Weights of a small GPT-style language model, trained from scratch on English Wikipedia.
Size: 8 layers, width 320, 5 heads of 64, MLP 1152 GELU, 10.4M parameters.
Architecture: LayerNorm before each block, learned positions, no biases in attention or MLP, tied embeddings.
Training: a variant of SOAP for these matrices, 750M tokens.
Each number is 128 + 24 x the weight over its row's rms, rounded and kept within 0 to 255. Layers, rows and columns count from 0. The size above them is the row's rms in percent of the matrix's.

# layer 3 MLP up, 1152x320, rms 0.121, rows 1059-1111, columns 0-63
size [ 99 102 100 104 101 104  93  99 104 105 105  96  93  97  97  97  96 110 105  96  99  96 104 103 106  99 106 105 105  98 100 106 103 107 102 119 105  92 101  98 101 112 105  98  95  96 102  98 101  97  96  99 102]
[[167 173  90 141 149 100 137 111 154  84 113 162 138 137 148  97  98 116 122 112 112 140 140 104 130 154  81 104 139  92 141 128 115 172 164 122 121 144 113 139 129 153 120 148 125 123 138 147 153 171 137 111 139 135  75 155 123 180 124 164 153 119 121 120]
 [123  83  90 113 154 157 123 120 129  97 112 106 139 167 188 181 149 101 188 127 142 143 102 129 125 121  88 106 150 102 102 146 114 128 143 116 165 130 161 105 154  95 114 117 108 158 153  85 120 116 134 119 127 112 100 124 113 105 142 170 121 121 151 107]
 [ 92 113 167 124 144 150 135 107 137  70 102 130 126 135  79 154 119  77 106 122 137 129 151 143 155  95 156 108 137 118 136 141 176 102 113 182 154 169  98 126 135 134 123 105 110 135 164 127 119 125 158 136 120 110 130 137 146 181 124 169 106 143 161 114]
 [112 140 121 142 156 113 165 133 117 137 142 139 177 124 105 104 117 156 130 131 145  94 103 143 100 148 131 101 132 169  94 151  77 155 108 122 150 131 114 158 103 131 127 155 156 115 115 191 153  86 125 182 153 124 192 133 128 105 150 109 119 114  86 129]
 [148 137 150  67  97 112 155 123 123 133 153 156 153 155  94 116 141 135 142 136 123  86 149 149 166 149 128 115  98 189  88 106 142 100 128 167 139  81 129 124 112 113 146 153 125 114 151  64 151  81 132 125 113 126 160 163 140 108 125 102 140 142 142 133]
 [131 129 122 115 123 156 137 113 138 146  98 124  98 141 129  93 149 144 115  87  90 113 108 141 170 116 119 150 159 106 128 143 125 126 147 171 120 146 178 121 115 144 104 127 137 112  93 112 123 131 150 173 136 138 128  92 107 124 164 162 129 144 166 139]
 [153 136 135  92 107 126 123 163 120 103 128 157  97 155 158 161 144 166 108  86 100 191  95  98 120 119 130 113 157 130 107 160 160  94 175 201 172 122 123  98 134 176  93 130 102 151 106 130 142 141 113 123 123 149  98 105  77 127 123  97 128 105  76 141]
 [ 86 133 115 135 156 113 118 148 153 103 154 134 176 121 181 132 140  86 116 151 131  89 109  99 123 109 142 151 122  97 156  77 141 124 128 119 159 120 170 160 130 122  90 100 159 122 111 136 145  96 127 143 137 145 145 113 157 106 188 131 160 135  92 117]
 [167 178 140 146 178 109 122 163 137 122 118 153 166 181 144 106 139 124 113 119 158 118  99 139 158 115 125 139 168 137 127 134 103 130 105 133 144 135 124 164  87 193 136 110  82 102  93 160 163 110 133 111 138 105 119 120 128 129 123  92 146 123 122 128]
 [133 102 117  90 103 158 108 144 129 144 159 125 115 143 132 148 157 104 124 110  95 131  90 119 154 162 133 104 158 121 137  73 120 128 143 122  93  89 142  82 164 125 101  95 129 107 153 124 160 164 168 108 123  99 138 126 109 141 114 175  96 129 142  94]
 [100 120 102 148 114 149 144 149 174 154 166 115 120 142 128  94  98 149 126 123 205 121 156 140 164 141 156 127  73 164  89 145 119 101 172 142 147  82 132 134 146 137  95 144 136 106 137 135 124 118 126 129 119 123 137 120 179 122 132 134  65 153 138 161]
 [ 99 102  83 141 126 155 149 163 135 133  93 185  96 131 125 118 177 135 178 118 117 147 130 162 159 142 128  95 139 116 113 145 125  81 103 194 178 118 107  87 148 111 120  99 151 127 178 105 153 149 123 120 122 128 134 106 106 155 109 100 142 153 141 146]
 [122 125 126 114 120 135  99 134 112 173 131  81 137 147 149 120 120 141 147 125 135 112 118 138 131 121 154 111 155 106 137 154 148 104 125 167  73  97 104 133  99 156 133 143 118 145 114 116 117 115 136 165 130 140 111 140 143 127  84 107 122 101 158 160]
 [118 164 110 134 153 105 112 111 115 140  90 141 110 102 147 126 158 120 145 152 201 135 134  91 128 112 126  83 103 127  88 128 137 100 100 122 156 128 109 140 146 109 133 108  98 108 150  99 104 130 126  84 118 104  78 156 106 131 136 121 168 146 138 160]
 [127 123 101 109 129 146 123 137 144 135 156  99 107 116  96  82 142 124 130 174 171 149 117 112 140 171 118 138 130 121 147 131 172 133  91 121 122 150 120 121 142 140 115  92 151 157 148 105 128  99 119 130 145 148 131 125 157 130  69 147 151 145 127 136]
 [159 128 106 119 112 116 153 117 151  94 104 198 151  90 144 136 105 121  62 156 112 112 137 163 137 113 126 126 139 105 123 112 141 148 125 105 118 144 116  99 151  99 124  93 112 105 183 121 145 144 147 145 145 122  75 116 122 140 140 155  94 105 115 130]
 [158 137 142 150 122 124 118 140  94 108  84 131 146 162 127 126 140 146 104 114 128 143 148 125  98 104 126 139 140 104 136 154 156 131 140  98 116 130 102 100 135 157 101 132 118 142 132 114 117 160 123 160 142 113 128  99 112 138 174 123 107 153 141 144]
 [118  86 124 104 146 104 129 140 159 120 156 101 116 149 149 155 127 146  80 128 119 176  90 156 103 123 108 108 124 149 149 154  94 136 118 121 129 141 168 101 129 145 130 112 141 130 112  88 107 118 105 115 114 133 110 107 116 126 138 123 150 108 103  94]
 [140 120 124 108  94 112 175 155 136 136 162 151 150 137 129 160 119 136 134 137 147 126 139 132 116 141 106 153 109 129 143 114 116  96 179 107 142  90 121 125  90  72 132 147 142 156 102 101 164 115 105 115 168 168 116 113 101 103 154 139  91  92 164 126]
 [126 148  75 145 149 137 148 115  97 129 121 145 162 134 127 106 139 136 101 132 145 113 123 124 124 134  99 124 133 101 111  74 133 156 136 197 163 124 188 102 145 115 142 114 145  71 137 112  95 129 132 155 119 139 133 120 107 146 160 104 132 155 119 149]
 [ 81 113 153 140 123 116 148 100 136 136 117 131 107 123  99 139 135 132 132 132  92 138  99 114 100 148  92  82 158 155 164 109  87 145 139 135 135 116 108 153 157 180 171 156 118 138 112  98 167 141  88 143 142 150 107 179 140 121  98 156 114 133 142  90]
 [154 117 116 105 101 135 139 115 103 119 126 123  96 143 126  82 116 120 103 139 142  93  99 141 143 112 164 117  88 132 122 104  91 145 149 128  58 176 140 109  93 174 115 123 134 111 110 112 110 111 160 159 121 151 132 155 121 123 112 138 121 104 123 146]
 [159 121 117  97 120 154 110  96 151 131 110 140  97  49 160 127 121 155 161 145 107 124 155 151 127 154 109 141 100 139 112  97 147 115 111 141 108 111 123  96 156 106  99 132 163 129 125 117 122 112  80 134 109 120 115 132 151 119 101 124 138 164 110 118]
 [120  76 100  87 139 103 106 104 135 124 161 112 125 114 121 136 144 110  98 102 121 154 114 138  61 129 110 111 148 150 120 168 107 110  84 101 166 111 113 133 154 183 131 126 132 128 139 149 158  92 116 140 127 145 162  94  97  51 127  75 127 100 129  87]
 [127 137 111 140 119 117 102 134 132 138  99 147 171  99 155  79 172 158 109 131 125 141 134 172 128 191 113 126 137 122 125  83 153 118 142 121 135 139 127 100 121 131 148 122 194 107 181  73 122 115 106  94 156 102 135  94  98 142 127 133 142 103 118 117]
 [171 124 147 133 127 121 148 147  83 147 112 144  90 131 144  75 137 140 137 130 140 125 117 122 137 136 107 128  88 115 107 120  96 133 160  81 138 126 125 142 123 123 120 146 182 145 145  93  76 154 139 114 125 127 138 121 153  57 124 127 150 168 121 108]
 [107 130  94 137 156 159 143 107 136 126 123 107 145 158 115 134 117 140 154 112  83  94 100 159 131 110 120  88 106 146 105 134  98  79 101 127  97 156 111 136 167 143 172  93 131 118 123 148 119 167 116 117 157  66  74 118 116 126 167 164 139 135 128 146]
 [155  73  84 166 145 103 115 163 129 132  89 121 154 134 118 118 104 136 143 143 102 130 110 165 106 137 129  97 113 163 130 160 154  61 140  93 112 128 160 126 143 142 137  87 134 125 190 141 129 132 140 151 181 163 150  92 153 120 125 160 123 140  79  89]
 [133 155 109 159  98 109  83 167 115 117  93 111 169 167 120 129 163 114 131 100 122 100 157  87 166 107 136 117 122 137 100 116 119 115 124 103 127 188 124 115 127 117 169 121 103  76  89 143 136 145 133 102 151 126 142 146 155 127 152 117 101 120 115 126]
 [152 127 119 143 134 177 161 127 121 101 136 151 112 116 120 171 167 100 163 118 153 135 112 145  96 111 129 130  91 144 125 124 150 144 150 178 141 121 136  94 136 123 114 111 148 174 113 125 117 128 116 106 116 140 136 106 110 103 139 123 126  96 124 114]
 [155 138 145 102  93 120 169 101 153 118 131  97 108 136 101 115 137 143 117 132 114 105  90 172 125 151 155  93 133 111 134 129 152 161 147 108 157 113 102 149 117 126 105 124  83 119 143 110 173 161 141 121 155 114 116 176 141 112 138 122 112 136 120 166]
 [121 164  79  88 158 170 160 125 139  75 158 116 125  94 187 170 126 119  91  77 143 110 115 154 120 158 133 165 127 125 116  99 107 152 113 145 124 158 169 136 142 102 109 133 112 104 161 106 146 148 165 168 112 112 111 128 158  97 125 119 131 114 130 115]
 [140 112 136 117 118 143 125 121  95 129 159 152 149 173 128 165 143 133 113 121 123 130 112 109 138 124 146  90 131 146  99 142 116 140 119 107 146 135  89  92 119 161 147 146 143  74 149 116 135 136 144 164 131 114 109 146  99 174 109 150 109 146 135 153]
 [137 116 132 127 132 112 104 158 145 136 146 116 147 100  95 125 122 117 125 133 170 155 128 123 121 140 116  90 125 131 146 110 120 129  96 183 173  82  87  69  99 151 119 109 130 158 136 110 169 143 110 156 136 154  88 120 129 151  90 115 115 137 148 160]
 [146 117 139 145 152 126 178 118 105 168 152 115 149 164 133 106 173 136 142 140 162 111 124 102  86 103 122 131  69  96  90 121 126  89 146 152 112 113 168 140 138 110 114 190 158 107  90 145 141 157 133 166 115 116 119 147 141  88 142  95 110 143 103 100]
 [189 124 147 130 140 172 142 101 150 113  97 167 100 140 108 112  84 182 116 114 123 154 125 161 144 185 108 112 126 139 160 126 138 138 127 110 138  82 178 104 124 122 174 171 139 137 153 127 139 107 140 116 144 136 119 153 140 106 138 125 146 159 146  67]
 [119  88 128 149 183 145 127 146 113  76 100 147 109 131 159  78 131 161 160 121 123 125 110  79 127 121  85 149  87 138 111 116 131  72 113 177 101  90  88 127 146 162  76 169 133 106 133  71 121 124 101 137 123 163  96 116 125 124 116 148 123  99 123 152]
 [145  72 165 119 138 101 153 149 104  93 106 103 144 107 117 136 159 110 115 128 105 130 138  63 113 107 167 128 134 172 163  95 158 124 112 131 145 158 133 111 146 117 121 155 152 123 133 114 139  83  97 168 130 121 128 106 162 135 145 116 156 125 102 102]
 [ 98 133 142 137 130 162 153 128 124 132 145 160 107 155 107 142 120  71 106 111 105 126 126 142 103 144 142  77  62 146 123 125 111 137 141 136  93 170 143 129 128 130 151 119 136  97 144 127 140 124 111 115 114 177 124 108 127  89 129 129 113 158 135 134]
 [139 103 110 122 136 110 113 167 161 100 113 149 127 100 125 108 139 148  97 144 118 117 144 128 131 115 128 174  88 148 124  98 139 102 133 174 116 124 136 129 163 136 117 175  95 125  79 129 103 107 151 193 140 118 125 138 127 150 108 170  92 145 160 110]
 [127  94 161 186 168 144 161 130 150 108 125  99 137 160 157 129 105 103 110 160 145 126 134 136 140 117 140 117 127 116 106 108 158  92 124 106 125 127  74 126 131 137 140 122 136 156 107 108  92 146  88 106 150 132 101 109 121 155 110 121 145 117 114 103]
 [121 140 145 149 133 162 104 127 133 136 102 187 147 117 111  84 131 103  96 120 143 166 110 141 127 111 111 147 148 150  77  72 124 124 103 113 122 132 132 117 155 158 170 138 130 136 165 165 116 109 136 113 129 117 105 103 128 137  79 107 117 127 120  99]
 [ 75 135 131 107 104 117 103 121 143 138 142 117 141 108 114 117 154  96 127 138 133  94 122 106 112  78 145 120 148 109 150 152 138 137 161 117 107 141 117 105 131 139 121 108 139 146 139 108 128 170 130 131 138 141 108 137 134  89 141 117  77 153 146 211]
 [130 173 123 131 112 104 126 122 131 142 138 126 153 102 114  63 132 137 136 133 126  82 117 168 141 134 156 115 129 121 114 135 147 120 156  89 150 112 114 146 115 132  81 152 133 132 134 119  97 127 162 106 126 133 116 113 114 147 169  87 178 158 119 157]
 [140 111 138 157 145 115  99 107 151 132 124 151 159  75 110 121 151 105 152 135  99 134 128 112  92 129 114 125 154 145 130 131 139 146 128  94 185  84 196 140 142 124 142 130 107 167 132 115 126 132  88 130 112 112 116 132  93  97 138 172 134 156 174 159]
 [113 123  91  96 151 126 136 106  91 110 131 128 156 110 149 146  83 154 142 134 105 130 157 122 166 109 175 176 127  71 118 134 144  95 155 116 134  60 150 151 132 131 105 152 126 143 120 130 155 159 163 122 133 158 111  85 174  52 132 169 145 120 102 138]
 [124 172 139 156 147 102 119 121 113 138 123 140 138 150 138 158 151 134 104 128 116 157 102 116  64 127 115 138 145 146  83 175 146 121 111 128  86 166 139 120 105 138 118 122 132 102 146 125 112 118 157  87 110 160 129 129  88 103 110 101  93  82 103 124]
 [ 87 104 129  99 122 108 119 133 111 121  88 141 131 148 127 111  78 142 155 103 119 126 157 123 129 155 131 104 147 130 105 152 132 143 135 132 127  90 134 120 160 183 162 115 124 126 140  68 158 110 113 133  95  77 119 133 104 153 129 156 133  95 170 123]
 [122 139 109 125 128 125 127 141  92 124 138 128 138 124 134 162 146 104 140 128 105  98 134 122 116 171  88 149 126 122 104 132 107  79 128  88 120  97 108  96 123 134 158 111 133 101 164 111 125 112 153 167 132 107 169 100 125  61 158 157 142 152 140 139]
 [101 104 176 169 115 127  95 112 116 116 163 140 117 112 145 136 157 112 144 121 125 142 183 135 114 116 139  93 136 144  92 123 124 127 126 132 142 142 121 111 137 131 143 137  97 124 125 157 122 110 142 107 154 123 113 173 145 149 138 145 105 120 131 106]
 [101 105 142  89 165  91 134  76 116 119 103 130 153 131 138 101 126  87 104 110  94 133 145 160 126 144 147 142 109 159  99 128  85 147 130 109 117 142 144 132 143 157 155 138  93 145 129 115 108 102 126 109 104 179 144 136 170 115 156 140 171 175 131  94]
 [ 97 114 102  96 128 131 137 140 117 135 165 139 147 136 111 107 153 102  92 128  94 143 159 140 116 119 146 136 109 147  78 155 105  76 102 118 121 139 152 125 119 116 169 103 152 158 134 119 106  88 167 107 120  95 166 135 169  83 139  99 115 163 125 138]
 [142 143  78 116 105 172 108 116 136 122 146 104 119 105 132 124 111 138 113 103 103 186  87 157 136 134 115 119 114 111 126 112  95 143 108 124 118  97 128 122 135 121 178 111  78 164 165  99 185 116 119 137 124 108 135 102 137 162 161 122 142 127  78 143]]
# layer 3 MLP down (transposed), 1152x320, rms 0.119, rows 1059-1110, columns 0-63
size [104 100  90  98 112 104  89  90  89 101 108 101 100 100  91  95 103 110  97 103 104  93 106 101  98  94 106  97 110  93  97 105  98 111 105 115 108  90 105  94  99 116 104 102 101 103  89 104  99 103  98  97]
[[162 144  83 127 147 125 132  84 150 149 149  98 123 159 115 137 134 147 143 121 140 111 159 187 121 121 116 106 132 132 145 123 141 161 126 113 100 103 152 126 154 208 131 137 117 147 146 118 111  81  52 100 134 119 116 122 116 145 116 128 113 141 121 130]
 [158 161 154 112 128 124 160 118 138 175 101 127  91 130 133 124 140 158 169 121 126 152 137 116 137 146 154  92 133 117 151 128 126 154 152 144 108 124  91 145  92 127 127 144 140 125  99  91 130 126 158 129 113 137 134 119 146 144 107  84 129  86 154 136]
 [126 154 135 124 114 148 127 151 126 141 114  87 112 137 128 140 161 105 139 112 120 125  99 111 151 129 127 126 141 137  84 153 134 136 123 154 131 158 138 127 102 101 122 128 130 133 109 162  88 151 119 122 125  93 125 133 139 157  65 122 100 148 133 134]
 [106 137 168 109 125 104 159 155 139  83  95 157 163 110 162 120 120 137  96 169 138 131 154  73 139 161 138 100 168 138 143 145 141 116 101 132 124 132 110 122 179 112 140 155 141 138 115 155 120 105 127  82 125 171 127 127  98 139 124 121 104 151 170 125]
 [160  78 113 101 181 128 132 101 124 107 147 139 131  81 118 132 125 119  97 101  70 107 120 158 118 136 128 134  95 114 127 148 161 155 157 142 150 150 139 109 124 150 158 145 122 106 163 151 148 119  79 156  86 105 112 142 105 163 159 143 126 125 118 143]
 [126 170  70 119 139 102 121 165 152 146 150 139 119 133 118 153 133 155 149 122 185 129 114 131 145 118 133 150 147 112 115 137 155 155 117 107 106 142  88 150  97 170 171 141  86 123 139 152 116 109  70 148 101 143 119 153 151 124 142 123 129 132  92 106]
 [126 158 140 143 147  81 108 170 143 114 117 134 112  95 144 128 139 104 141 123 110  74 164 134 128 119 127 126 137 136 145 132 121 118 104 153  56 153 121 127 112  98 112 118 115 122  82 149  83 101 146 111  90 103 162 125 152 143 170 140  93 117 125 112]
 [129 166 141 125 118 200  95 108 134 124 111  91 111 111 139 120 115 174 145  93 164  94 127 107 129 179 169 156 166 145 137  84 102 171 155 134  94 140 136 132 127 121 165 153 123 144 139 134 136 149 131 105 170 139 146 130  72 122 147 132 152 169 114 113]
 [132  91 153  96 124 149 156 133 135 153 108 137  92  98 121 127 148 164 129 172 116 172 105 130 149 128 126 162 116 104 104 115 158 157 151 153 156 118 149 117 129 134 117 101 123 172 140 108 134 151 130 118 124 130 151 131 122 126 177 120 119 130 102 135]
 [116 105 178 118 166 146 144 117 129 106 123 166  89 128 122 115 146 110 159 119 137 138 138 131 159  94 169 105  88 151 140 148 134 155 107 141 106 164  98  75  99  84 143 104 134 151 122 134  98 133 144 165 129 185 153 139 166 144 121 100 155 151 115 151]
 [114  58 151 114 145 120 165 141 125 109 117 123 124 157  81 138 139  78 154 134 115 147 142 112 118  85 112 131  96 139  91 154 143  67  84 112 125  99 145 131 126 134 121 104 142 102 160 140 146 147 167 108 135 189 134 150 100 161  91 126 158 146 144 113]
 [152 158 130 123 140 130 134 126 144 136 149 112 126  95 116 128 142 113 120 103 150 138 150 114 119  87  62 120 118 143 124 151 116 164 107 143 123 126 140 145 160 119 126 127 130 114 153 111 134 170 112  55  67 109 143 125 144 137 137 120 103 122 147 150]
 [151 110 159 147 115 106 128 140 128 105 138 125 166 123 136 109 111 117 120 133 106 126 137 178 126 153 173 149 132 129 112 158 106 118 145  70 145 151 131 105 160 127 114 102  89  99 118 144 166 125 117 119 110 103  87 107 120 144 146 181 131 120 148 110]
 [147  92 125 131  89 152 133 129 137 134 126 109  97 106 129 145 105 118  78 100  82 110 152 127 146 116 106 140 135 127 104 155 108 119 108 139  95 149 133 136  89 165 107 134 166 126  98 173 175 160 162 147 116 149 174 109 135 148 120 138 142 132 124 131]
 [140  98 147 135 151 167 112  80 149  99 126 116 124 135 158 162 103 107 128 112 135 107 147 113 119 129 119 127  97 161 105 102 126 141  97 104  93 119 127 139 142 112 154 148 147 107 118 149 119 184 126 132 121 115  93 138 162 126 180 160 115  97 165 103]
 [ 99 152 115 142 179 117 114 164  99 138 167 115 115 209 173 111 117 144 155 104 119 135 151 136 108 159 123 144 127 143 168 113 106 144 106 114 127 103  96 129 136 138 114 114  94 118 114  85 136 134 123 126 104 132 150 155 138 133 120 146 117 125 120 134]
 [107 143 118 174 165 136 113 163 151  91  96  87 140  89 100 130 127 107 141  86  88  83 126 185 141 117 148 134 121  96 142 145 155 127 130 101 172 148 157  80 177  98 116 125 139 112 136 128 127  73 156 103 119 158 169 133  84 147 157 109 118 138 188 135]
 [181 135 132 124 109 115 153 105 159 122  93 101 116 126 152 122 101 161 105 155 158 102 139 120 101 155 125  74  97 107 142 117 134 160 113 104 130  94 118 146 170 107 109 159 119 110 120 138  89 164 128 114 107 137 125 121 141 138  90  86 126 125 118 126]
 [ 93 169 139 160 149 126  90 112 139 145 109  93 136 140 127 118 119 101 127 108 142 146 106 125 115 107 134 146 116 119 175 110 145 126 134 128  85 151 142 140 138 137 127 136 146  94 113 108 107  97 160 154 136  93 131 105 155 125  79  82 146 184  70 135]
 [162 136 175 107 123 142 167 155 133 113 107 148 169 136 149 117  96 144 139 138 118 151 147 121 172 134 161 137 120 123 111 102 126 156 111 114 140 112 142 112 123 114  90 160 150 128 157 127 146 133 142 155 166 126 127 146 112 147 122 107 129 126  96 117]
 [118 137 143 155 145 164 164 110 116 141 140 151 141 118 139 168  92 109 114 132 115  95 120 154 114  80 122 125 136 136 134 118 151 100 128 135 103 153  56 162 125 124 112 125 144 137 160 111  96 160 132 123 129 145 130 171  98  92 129  87 125 129 105 166]
 [132 159 120 126 125 126 124 114 135 181 132 105 133  89 164 116 103 162 139  93 143  96 135 123 143 167 146 125 123 109 156 130 107 131  96 146 147 138 109 140 143 153 151 141 124 139 168 144 130 117 138 132  75 111  98  93 123 120 172 169 156 100 124  97]
 [102 119 141  86  97 126 126 118 142 125 160 110 110 139 171 130 136 102 121 139 143 159 126 159 128 124 133 124 189 154 130 131  54 148 145  89  97 102 170 142 147 144 108 156  81 115 119 106 126 133 136  94 135 133 164 144 111 133  62 141 194 127  92 124]
 [ 82 152 113 125 100 176 113 101 168 166 133 147  72 113 150 130 139 120  98 207 131 163 120 139 129 137 114 125 135 139 130 141 123 158 106  99  97 150 148 136 104 173 163 108 112 142 122 169 155 100 148 141  64 118 114 156 138 110 137 110 114 152 111 156]
 [ 95 133 132 168 133 135 153 129 137 178  90 110 177 113 161 104  90 138 156 140 106 127 102 103 128 104 126 119 158 102 128 166 157 110 155 150 121 126 148 160 184 148 157 112 143 145 139 114  94  79 122 122 137 133 120 128 148 128 144 160 127 110 119 161]
 [135 135 125 139 114 133 136  98 144 100 115 105 134 132 155 102 154 166 123 135 137  92 102 120 163 116 127 157 125  97 141 110 166 133 102 145 128  90 149 150 146 155 158 120 120 187 138 151 132 154 122 105 117  99  72 145 153  86 120 126 142 134  85 200]
 [137 147 130 132 106 138 110 143  96 123 142 145 139 145 130 131 142 155 104 132  90 123 103 104 127  96 125 139 100 146 122 141 152 107 147 188 144 147 111 158 106 134 125 104 125 170 122 107  99 137 121 117 103 129  80 145 166 152 183 108 169 110 103 137]
 [114 103 120 157 102 116 182 153 140 135 139 121 105 132 117 110 147 144 136 132 155 109  69 118 131 119 130 123 155 134 177 142 116 164 157  97 139 148 197 129 119 127 126 157 139 135 127 124 138 114 114 151 119 121 129  93 112 124 127 140 133 100 146 126]
 [154 135 145 109 109 140 135 140 140 175 150  98 116  97 137 161 105 112 144 144 165 141 139 120 119 155 116 113 151  89 171 121 147 167 129 140 177  73 104 110 131 109  90 139  87  93 158 159 101  96 141 146 104 143 138 187 128 135 104 152 125 145 171 133]
 [107 122 115  94 133 150 133  91 122 161 109 127 108 130 120 153 151 123 152 122 138 141 172 157 145 128 141 168 183 157 142 103 134 129 137 114 133 136 153 111 157 108 126 110 106 145 123 101 132 173 125 123 111 113 130 152  97 113 127 189 131  96 170 180]
 [ 88 153 102 127  96 180 106 140 126 161 155  67 172 154 130 138  87 125 108 131 123 150 111 125 156  99  98 134 116 154 139 109 138  70 135 129 133 165 122 130 115 156 117 119  99 113 156 106  90  96 126 139 130 177 142 108 142 139  92 146 170 103 102 118]
 [117 140 153 176 182 188 123 122 109 186 142 111 138 160 127 131 126 112 157 145 154  99 148 124 155 143 135  96 191 148 137 124 133 162 169 128 154 142 148 157 138 110 135 156 113 127 175 114 156 118 114 128 152  74 133 149 108 131 135 161 131 136 161 103]
 [137 115 127 159 136  99 120 118 167  94  83 108 119 133 112 127 149 104 158 110 131 115 177 142 155 128 143 131 138 145 147  93 160 132 176 126 132 110 144 163 147  87 130 147 157 142 122 102  85 128 121 125  72 131 106 107 137 126 144 167  80 130 187 144]
 [ 78 121  95 108 134 125 148 129 104 120 121 100 130 179 110 142 122 159 114 144 139 127 100 145 163 164 107 159 187 120 130 116 134 129 123 145 111 145 142  91 120 113 131 124 112 140 135 137 110  93 174 139 135 117 125 119 100 129 152 144 140 157 123 110]
 [128 122 147 127 135 117 118 130 107  92 161 131 160 150 134 132 129 135 117 133 135 115 121 138 122 152 117  87 143 145 133 140 184  83 136 151  98 159 162 123 138 124 164 105 156 141 143 101 183 108 151 127 134 139 140 123 110 133 134 172 155  98 167 146]
 [157 139 134 147 149 133  66 141  88 113 131 100 114 120 111 137 138 163 103 122 136  86 107  99 136 166 114 130 123 128 120 142 130 123 128 178 131  90 151 135 147 118 106 138 154 109 105 127 154  62 128 147 147 130 128 158 119 134 108 115 115 120  91 116]
 [122 120 150 121 128 119 120  87  75  99 150 111 153 115  96 131 140 138 106 137 124 125 119 117 143 120 143 116 120  86 145 161 127 176 144 145 130 154 104 144 116 132 124 130 121 122 101 131  95 138 118 101 128  91 138  97 165 152 111 171 120 174 123 120]
 [144 141 103 114 115 153 103 119 123 148 138 157 137 129 141 122 127 142 126 136 160 144  83 145 114 161 107 120 112 116 133 160 104 107 155 112 117 130 114 124 151  85 137  88 138 157 126 111 131 117 146 125 122 155  94 142 129 138 116  91 126 132 116 121]
 [101  89 144 138 148  72 154 139 144 143 145 128 108  88 132 181 123 143  76 152 149 114 120 108 140  88  89 153 119 101 182 115 105 128 127 126  91 141 146 112  97 102 115 114  81 134  86 115 126 137 129 121 138 123 112 123 136 118 133 139 122 165 122 118]
 [138 174 141 155 120 127 161 142 119 112 180 142 124 172 155 131 144 145 143  75 127  96 129 106 129  91 116 116 146 133 108 121 123 158 111  98 139 151 143 111  90 105 133  72 140 109 156  98 128 118 101 118  99 105 153 120 124  92  95 104 177 155 119 138]
 [105 130 133 161 140 162 159 105 123 182 116 140 148 116 134 108 147 146  91 148 116  86 148 134 156  98 125 121 127 144 128 143 174 108 139 181 120 185 147  91 114 126 130 138 120 117 137 104 117 129 121 127  97 120 118 145 130 121 137  95 135 116 126 147]
 [101 137 149 118 132  84 111 137 135 149  67 127 143 136 175 153 151 137 124 151 130 127 135 146 159 134 134 171 130 123  67 115  99 100 159 131 117 111  86 127 168 103  84 109 101 141 131 177 180 111 142 110 143  96 122 119 180 132 117 116  88 131 122 100]
 [149 126 134 135 126 137 123 151 123  97 118 130 118 147 160 159  79 150 104 102 104 159 159 143 144 216 133 146  96 147 139 126  92 100 142 150 136  77 159 168 110  92 134 142 139 111 160 130 121  70 111 160 132 126 165 118 111 164 102 134 154 116 115 100]
 [141  94 127 124 147 137 184 123 154 130 143 118 119 151 137 119 163  95 138 134 116 111 123 107 145 152 158 137 117 115 121 134 150 137 132  94 129  99  73 165  73 127  92 130 103 136 122 101 123 125 124 141 112  95 166 132 120 147 119 108 139 154 132 176]
 [ 96 101 125 109 183  92 132 140 174 107  83 179 139 121 118  98 103 122  97 120  88 118 134 134 151 113 125 139 108 165 119 136 121 134 165 143 124 131 151 110 129  91 145 101 164 144 122 111 112 153 138 102 130 185 157 142 125 139 151  93 109 144 131 118]
 [176  98 145 147 120 142 114 177 115 111 177 151 120 128 148 110 132 131 123  76  70 106 150 151 156 144 115 170  90 129 137 137  94 164  97 159 113 145  98 125 161 129 173 132 129 124 112 138 122 133  94 148  96 105 150 153 153 114 135 167 126 161  87 107]
 [100  98 124 107 108 118 126 169 166 163 124 116 128  95 129 113 158 136 114 147 147 117 105 127 136 119 147 103 111  95 134 120  83 152  99 122 124 120 104 129 136 131 166 142 108 155  91 157 165 120 112 119 102 116 117 121 105 111  85 168 124 147 133 152]
 [169 132 117 125 115 186 135 152 133 122 109 148 109 101 133 128 163 155 128 117 114 152 153 106 153  96 133  91 103 109 158 118 101 135 112 134  96 114 149 142 109 103 115 136 130 139 124 105 116 145  94 131 109 111 145 128 126 118 153 144 154 131 110 129]
 [122 109 163  98  99 161 102 122 129 151 123  93 170 145 107 168 129 104 163 114 142  85 170 100 105 119 137  77 145  96 101 111 132 132 146 152 127 125 106 111 132 138 116 176 141  90 115  80 176 122 147 131 153 117 103 136 118  99 120 109 154 109 142 163]
 [129 133 143 164 155 150 152 139 102 127 112 138 162 128 153  92 115 141 161 136 173 101 112 162 139 107 130 138 110 101 143 112 168  93 191 108 124 168 102 149 132  96 116 114 143 144 130 111 115 139 125 102 146 110 142 126  96 137 103 107 103 140 129 103]
 [110 159 117 105 157 102 136 132 107 121 114 104  99 101 117 106 148 111 118 124 132 104 122 105 140 131 134  98 123 172 152 104 119 139 125 156 159 110  92 127 120 141  87 128 155 115 123 138 168 156 135 140 135  88 152 130 140 111 149 151 116 145 162 127]
 [126 134 114 135 129 106 156 145 104 129 122 162 109 132 147 174 110 126 107 147  77 106 101 139 143 100 111  96 172 124 128 132 167 185 137  97 127 118 162  82 173 180 120 154 130 104  81 134 175 150 126 110 116 114  98 159 124 150 130  96 107  88 113 157]]